Each number is 500 + 50 x the weight over its row's rms, rounded and kept within 0 to 999. Layers, rows and columns count from 0. Numbers have three digits each. The size before them is the row's rms in percent of the matrix's.

# layer 14 attention value, 448x448, rms 0.0856, rows 149-248, columns 384-447
099:480410529510485438593467488452546567489480502552537485470526468438559483528468405473472522491494520436473447507487498440452492381572494469572514487473491433525509542562495522463460380582496465
101:538434517511531398521531417433487486535477503472456412527496535549479516552453493476532512532443474565455486634435507481453533524442466495517470469525583466497485547594542443511523557528510578
104:513551528530432413509534470493427477516495498503494500474446481436505582522516452564467453471451548613465464337542449458451593546528495576498436443401415453534459488529472507510628438460586546
098:474510527500452513513624498396488510455497428511533466447490499535466419533521469461453481475501521510533444493469454553497459539488479455509530553423505585504535533455518375509529429604529465
100:490565532568461507573513508469492461414388480438506492485539490536481453529507528510527504582465498474478551339558488512509554560553536606559500465412396460532525552411555464538408506498355424
102:437465498495557499513491502581514440487496531487492525458509527522497392524516480453424574489540508556553511459587517519528409475496462507483492472426447505487472497578577524488405472495452524
102:469522490565483520518451501477486539587489522499502436576460518459510471531567524466433554436504481560570508525622496451564474443475502568512568539497444514428476601432425548460527567616424474
098:369414549452446453482580512570530526504504465418404502516423374432558509512521450479505499567544560636425474524538598538430522474470546482485493508494605556514503496608416490533503482468608583
097:544535505442441511447627617449540542468523547515563475502479519404506510428474383488443467541472410528502428561480515469541455487505459472556536406458428472498559551486519508551492418574506501
102:432408484568458567496468456510477501494425445470537490461490460499507573512472429513475600370529577557394528500426517532521495595560366479393525521495556440568491552539552565479531420521524558
096:462428558463497528583638468475483482454434491517439491532486555554451515529358491458497522424510332523529449500533452544502451465530539550548500445497637545457531359468587551488448500467549494
096:553473574517646535380466392517513581519492498503413454553552427477596469565543565499478434496484490550449476596533588489556466482467473466559457496553469490496493541565444521501456555483497454
101:525498530524498492518486541441525552517430453565547558444482499586483501505576464503579510558465474522490368457460557485546540519414443518455501502526531492476502542506471392509507490481503550
097:484558460535500466522459497626500464641526610548548366500467493454471450517530500479507557507521464515551518462364608473533459607599420502417600484369476462461473472515426509476563487457435511
101:574442497519536395563392489530496527405430490421426449530519501524552429465412522548461567532495555417485449432457478501514539586500448412447419564446462450437386493438474451544455466578478522
099:392565425448515478584528632433425538510457447470501538467444492449449382499466474514603473483642491456452393453447453531549483423531499605441528503434498497462587472465441512519492506502519566
100:497484522493516447449530436525500516536487431470499502513495662471483550428495539560458530520515511382463455450529445496459515392460572487579444506485566551494531481456530520505514556515404493
097:448530531573492499502541626503450513477509514420500484503462473509571427540532518463397573509366557487461521611455476493518524455401483492475561475530481458460499566455514395392499465541440430
103:492538507498545628663497536457538484483511437611572493518517509457459544483504449599495450485469434509453435586534513643456432465415455427500493469428493561492552593592414521474503548510403507
099:517461507469526451488520506396543443438524415467556475484366539462486496510481464497521445580513593457529487548499509490520485478462480497461440492517482454553536519502522522529523468480508500
102:470553602505447501564531459475494452588447477580516489501581464550534503579531544468590459435394499481443518520520509471483569547440524416558497400537413470458514459465478499494485536434493521
102:420509548480561581489548479396460503469550452603587434710496484460495550446517469536488575504502575420531545471444417472485435522517445501477508463541505482495438492519458544505556553499570524
104:535531464463518469499519411480508536495454471465518537477554443562480443537488464493486470471448514617506513488513541481460451487495524505421470445463491542485431460538500443452491521508526517
099:476473527558442488551533466437504520567480490450497521518451521553442370435513543527503459482624484577487561513446408494534459461545549436576476500508591447439389485481573569469640506510475542
102:545545531525540513466516545514491470427510448545463531479528510435567449528536486440551490470570472483489519492453450548520553413552529471471418517450450464519471469521434435538546524489527438
100:493590457555500506613569449508436443460551579452555539578481465468458489469416475522568552511440537545537599421419593528523470477519552463516544476477502469444509396501506538420422458490485480
103:524499520422569454610535512496503434458523435470468450466409519519484552445587534491549509604552488462514518556520486455444484486545610483433558478454407566387488576467605453644564463590416452
104:470492467475477454476497476503533473412460505508475497473428499457462514427512516492408522521423500463593454475529514514546571363507486536503512569506473469477469515478433537497492461439539437
097:552495528408509415523470489442541469487481439575502487506419456487491492453466473452534519481471411534552474377428387559569476471476440529587473520447503525451533434522461472503402477495502540
102:486432501467510570508496569424528545529438508520525561470463544461538519510440506479398522480518528508553476472499461538498528375477566482543576618570567545534438433461453516485541478602439438
103:512451532420422467531542566442543449528604556446480524485484545448502425624603466560486507477500418510527561529445489501461570457479467501598560459447495501544517492464472491456415403562528487
100:451505551452458596451555634481461552481542478495328456433475474493472396553395513539592476526507554530428456566507469510468558527506569453510561522463468575509576524408534501507574432509544508
104:464465606556542607512460487420575557517464590413521403514535532434498468488535558505400574563490516473459515512503496492510504432477485546536520529467501458473536541400526515549422564553551485
099:479560464496502550446583481620527465605469530442491478502523590471503486512461482414553529468545474572576499455561537575456382456511549474585472488486580600482501503506464503550505480507479484
102:543419449493501522492559539509544467488459540509461475490568451536535584462512548373396511416479521525511551365579512520444468465480583485543471514565503508505515584491512494529556510472502430
102:566451586426474502500527565501511414537443429475469480495600480563472438519555531483420574505479470591516407548552582513524535474440419508442455410516490473540434450464504452469530561509531544
101:572553440482540530419511443390474498414498444452545540556561529507551427461471524465382548498527454454538538664557521432473544551597529457590508479504545457450462517526441473522508469491564532
108:482527559529513501541556520502507553547597501421566486540519567426529414421377461492455510426472532504542439418495587558503511479456518472421503500635512385464499514539400502501524583513522512
101:466415570455466565514468596516506612436467593505472523479572562461502444533537567487468441445451517446526551487539473571489468568456490521538526491602511518457537519530458575476441532475518613
104:510480500490549518482551452590525527510526395505491489449430473532508472596517537490460510475468523421592459591497459557531574510585435572554537519451587471446595501482501476468510485468568614
103:379513526549524488443464481482560568544426505510573538478431562456510547510490548620485449464551448575492550502566578458423520490440461519499470491569437480557499484565422493532409538482411419
109:434469427574588499491547394540521525505538445503515459487565457585516482473499500526532434562502507446498473557526423456531518527601496494506517439411453503549637566657507488577456535584465633
104:513505457581516508528522394519511452469524507434522449550485468466483476511479498497462401421486514449448542472496522544475538523555418536485530527473531523525495538545474535476495485484473594
094:454428509452540435521531497440468495592506459530501440518508317477522569414493501440498511483530504495580475481516457499518407464516463491478585488531469500507596503487558474477507465506517484
092:524514583571476551474479469558489492562522471454416527517441476523479508428498478467477601496497565495509496432482526499489483497584450373554466555536579551486453571550458468476527497543540450
090:614584450509454479548490476517504562477481511529474428557529440538495411529407496611504483543467521508516465492519526501461462548491581514466549496527504445554541513570547538469515534431475489
089:388442560423424480436443522542532458486598481521484522536497532492394506510497459564476551535456394468568459442433556516448535587485474528429492558442429538548498579579533554535463516534400508
087:580492588526424620599468481473465554479561415502380531495528629511501579470411543508619604456457472442502526507473512515538505436464531462541425408333466511467554591442366549620573440525410565
091:452465519540508521455526533424620493407398432570491541476436507605476470495396515430520503547483416507448503480511520474487425505470538421502478541561473481459519445494453416490478454485445534
096:535481501488477515564526547464459495483454546611472524526507437489440483509477546488479578418417442516504487549430427550563554360474538484456523578522520530529483407496461534551483389449497592
096:560542506468519462496564475430491471507405537444526519478501468584524490566450564489581446471467550505461537595618437511479563555628482488475569490538418444510464463544438483529497447530441543
090:518419487510525495472477540441509506566538434425513434455595508478532479548496534499428585543597424538521480565527467458507465480389488467593547449477578531555603519459497480504544491555592500
085:450464477528475435576563524464483471444606463430445554473386476505506548419569477572595462425468509500521474568444528517506507556529518390499499468474509531515526558515441497451397503408574490
088:459468399556481627533455521480490527505486427419541445573490556490530507502494446493347671471513544532525470476407525498534528544512504458481533417641390511548526455481504588529541451532603558
088:483544573504584456575437473504450469457461429438526434504431543459416517449444547577496447443492494481501494392351455579613483538472600486496541564472566510553397475544571483541484444450532423
090:526451536486571486609462500467534522561546448535481511485452535553572398498577511443577452619490504618531560449536448535536463422437440551506525388502515514485501465456547506552495501469555472
090:403542544559378556503554597455508405543552407485510482479538549403500508415498538538519520528488538407499536523559567510515533452483482537445559531542432506519524614524479503550530525489576415
090:551420491530479513486501498457505533456525497485538432488546474424476540389557486546531561382445491619551528484541419536535447502535503424475507500577486448500571481477485512432452501501494455
089:552432591574423354427487571469473432503491516522351550553430479512553495514473493537573493509511505520464542501476420518479582492495480510503538561443399496549580581505486527517560447482434505
088:471531513510552471589532517554544570484490567441518488456496553526532486558401420600484508522466435509457515496486535451528583466578455638438525490557508521550518539496530424480526543503525520
088:491616485390543458450442540574481587569504518462479492406549468564439435496474491535560437498467466588465568593530597410428518584566454482531492426449419461494481527473425531521504640532486512
093:404436492402507392500496412504421581597536427483370519531475484475401489485508544495482587509519539542473569521472580472572464493466534535545537502451619590576489501419503565461444482583499495
093:510440515558489529434468474498496527451537493484535647576498511463404610389418612476421501546416396482555434542603585518588425494523479549488594475493492500524497537499521505533420562480494547
088:570514541507443520477516552510559565479583527523486466513468588524478539445540463527486482504575555524467598539520520545493524490424472489526510576554569570533442500436573448558581418494474546
094:468548538446514427459542459499524540461412483454496505497416470435563511521514521508464464500568471513567493492508455563458438561469536505406497449564419501450450487535562454495477485446487485
087:505479478457472553571589525401466479502536543524471461450453563465410492546499531478512506539513578475517526450506453508508478600510540472567447428523485534568466365477514503492454601563497542
094:439461529499471441444428576543500525492548419548499463425504531450464483486529415447524595542459493451514439502465461384533512543521482555492406597476510487636525594590515505538483531466500434
090:482481536486513500446518496492504404494510488505431511531473517458482505446552506496449454499547554478506452524558383525502533549540539555528551562518540505523386527459558506520509474533447452
090:581548513515511580470412505466529538474411497453512514528476506515527520518513551477484468415567460441554472449458492527467497464452450578407530468619597439466598581573523538525577550507381517
088:518384476443497490503494493569562529418432566555523496557488429462474417416548526537447582473405478398547470521512503518500536386460560463518521423502522438477449426521455422530463472511504517
089:475409622402573508487630542536362567515529498459517508513466531442429576487477413570493418511523442526484573440433558476541483474509485503448551475568603434414463590495476535474527455517553434
093:426475489405493469498515558552413610608610540471530504565590568523442484502522451549532482454569588581473460514455550488527444486386519446494514597549466527547438509505404396568426529560529451
088:519437496474562470469428493589536397465577479493456475452533465462446530512543465450529483453505495540487464421483535647593519515426387478575526480597559504539495521564519512528424535401508515
089:473567507444465540545483368466457464485419527537500518498611617544529579450527491482502546455510490466565483453499468552402504489524444472582408504570523521536468530503524424526548554498487521
089:547477449505616496524383498598447361481509538525500404431553510493424497493518505548522470505456437530524499476481513546538486445433536520411502508488452467387594539505488525494472411495600534
090:490567544547484554553534441481503487521465498509484494663464486463502580555469582427468491483488415476437556474603499414532494472455540487497499520508586417406590485455423484476496448459511521
091:508487472538462535494587490483538454507465461554502437542442474531472539403608504478450500522485581483541483465488554554542486537527552575472462441392509428444629489494583478430449564561619531
090:396511443485554390488559454481536585461501506452595543467552487536597413422568521520519455591455449528443445551550445487514617547520488469408544500505525612586429562351523487516452533558503548
090:519503546376513418510482489574545489458505549409514560571479546480586474568530490464512491560324520435458594555457446506473491517526530461486450595528486516556475484542510466533524533524465561
089:563494550490543587449435528544494529576542428590425515552521499547471508540471522420619460485426522561474474469512515517487544382530478505535532530491514418531530484539510463571552589489545513
090:525468548483423610491427499434477502444441434526485503503510504398549531468533432570524399499506433546559488529598488602598530503588488530543464566542572482426516467492511415477490497454555445
092:511505575556450424492554493541380413582532538492484442384481554489545479528541532570555469539512550433552539539596470591493544619479514569462473562502457478500511465481445605519545474517547435
091:442437505521523508370396530485463500518520609529452487511456536373541505484545589522453510522488524562433486499458506531583577516466520590511501511506533483520541479532606579418431580472492486
092:552459508509488478550462518469466371419596484536501499465539484455524463507544518463560511536565434421609528557606421504467473556502576367498516380409582455528516496444462501426516496466510522
090:402445502500487466419507483455508463472460557483527480520523519545441527460563566450432505541523482482528602469477588537474595542470535456486509581465491456482552560515414497330443521440353531
091:484456516446479558486395499503537470507531447479483479441391560505512358503499511502533544514542589442382460451446446470593518469465537475537563549408465423484514523460602506574573498544449509
089:498552492501566508573563516462506504461459465474510509612404492418492548573402463534519496503526445497476461426534432559546491513539432516637536497391516503500458503442469503478486488492596424
089:500515458474451545564491525508521443532489425418471448520557479461411498474566476499478542534444549478536503549548479475523562529486513480395538580588573403524548488525593523419472425530495426
088:541488510516499422434441558484478455506507582510530474434555608562524478448451509462573592495462501527459519520406513409487522509560448546584480539571496543508467477516399441550547449535444470
089:484446468511522472452474417555500540427451477455487501465470536511481512493559544567585482598573582487382506581581562443512448480440561441482591497374558605472405465574555545432464611524490517
090:511412552448531496521520436531490546547485517487550433490461440501556462464558471537507545534501512453468552429495502509443505522502514484484492465580494473489477467493577467602520447369508500
099:424469575517444537403493447488534532448565526532548513535488517497480457436439544519466515509455525510537483481525472395453522586536445466585466540515430577493561449546443355520471476505453519
090:545434516499497513499467504565549483494544552473536420549432536539575495531440519507448420498488510473549557436444494494532559485434527514472431464582406589426459475524563564495516586485489467
089:550490535510510458508480499539516502448485451448578537512557503532472498436450415487470545558510524455521440538447472496531532427553545446527562472415517386449491479431471456507523503442510441
093:509554495551507502567421484502491437425395498553483541398509603546538560533496513590414479466409443483403533481528478581446420459482474484537506476516517505536484516497451554475420512468442502
089:504473452486594504497507461487580468510521566485614566520520561464516506527435511482517516526557504541433504452573379499485442546457463512472584506473426393510529571362429611477489491506505539
090:383536432503505507460522538589549414517434517504484506507558526412431512489384495404436379498496522496429603588570534478586504496513559462523500523455596498554524482540523428591452438548530454
089:479569572515492347504530451477558423511578445465557493576480522535536453445550555537527484468516437483494474457456473543622417497467474423523518500408505497540510547542602535489590552478493523
092:561451563497425505613531493597462509389533543533530586487411557586398455557570471506434501580489504401508494481505510578470460629407576453420457498540475583579586523494547421540454430506508523
088:429500526465463450529497476517433426528604481472474421567536473593463497383441590471420379555498501611528470541572567551541474554433440616472393430491480449561397441555417440460508457520538516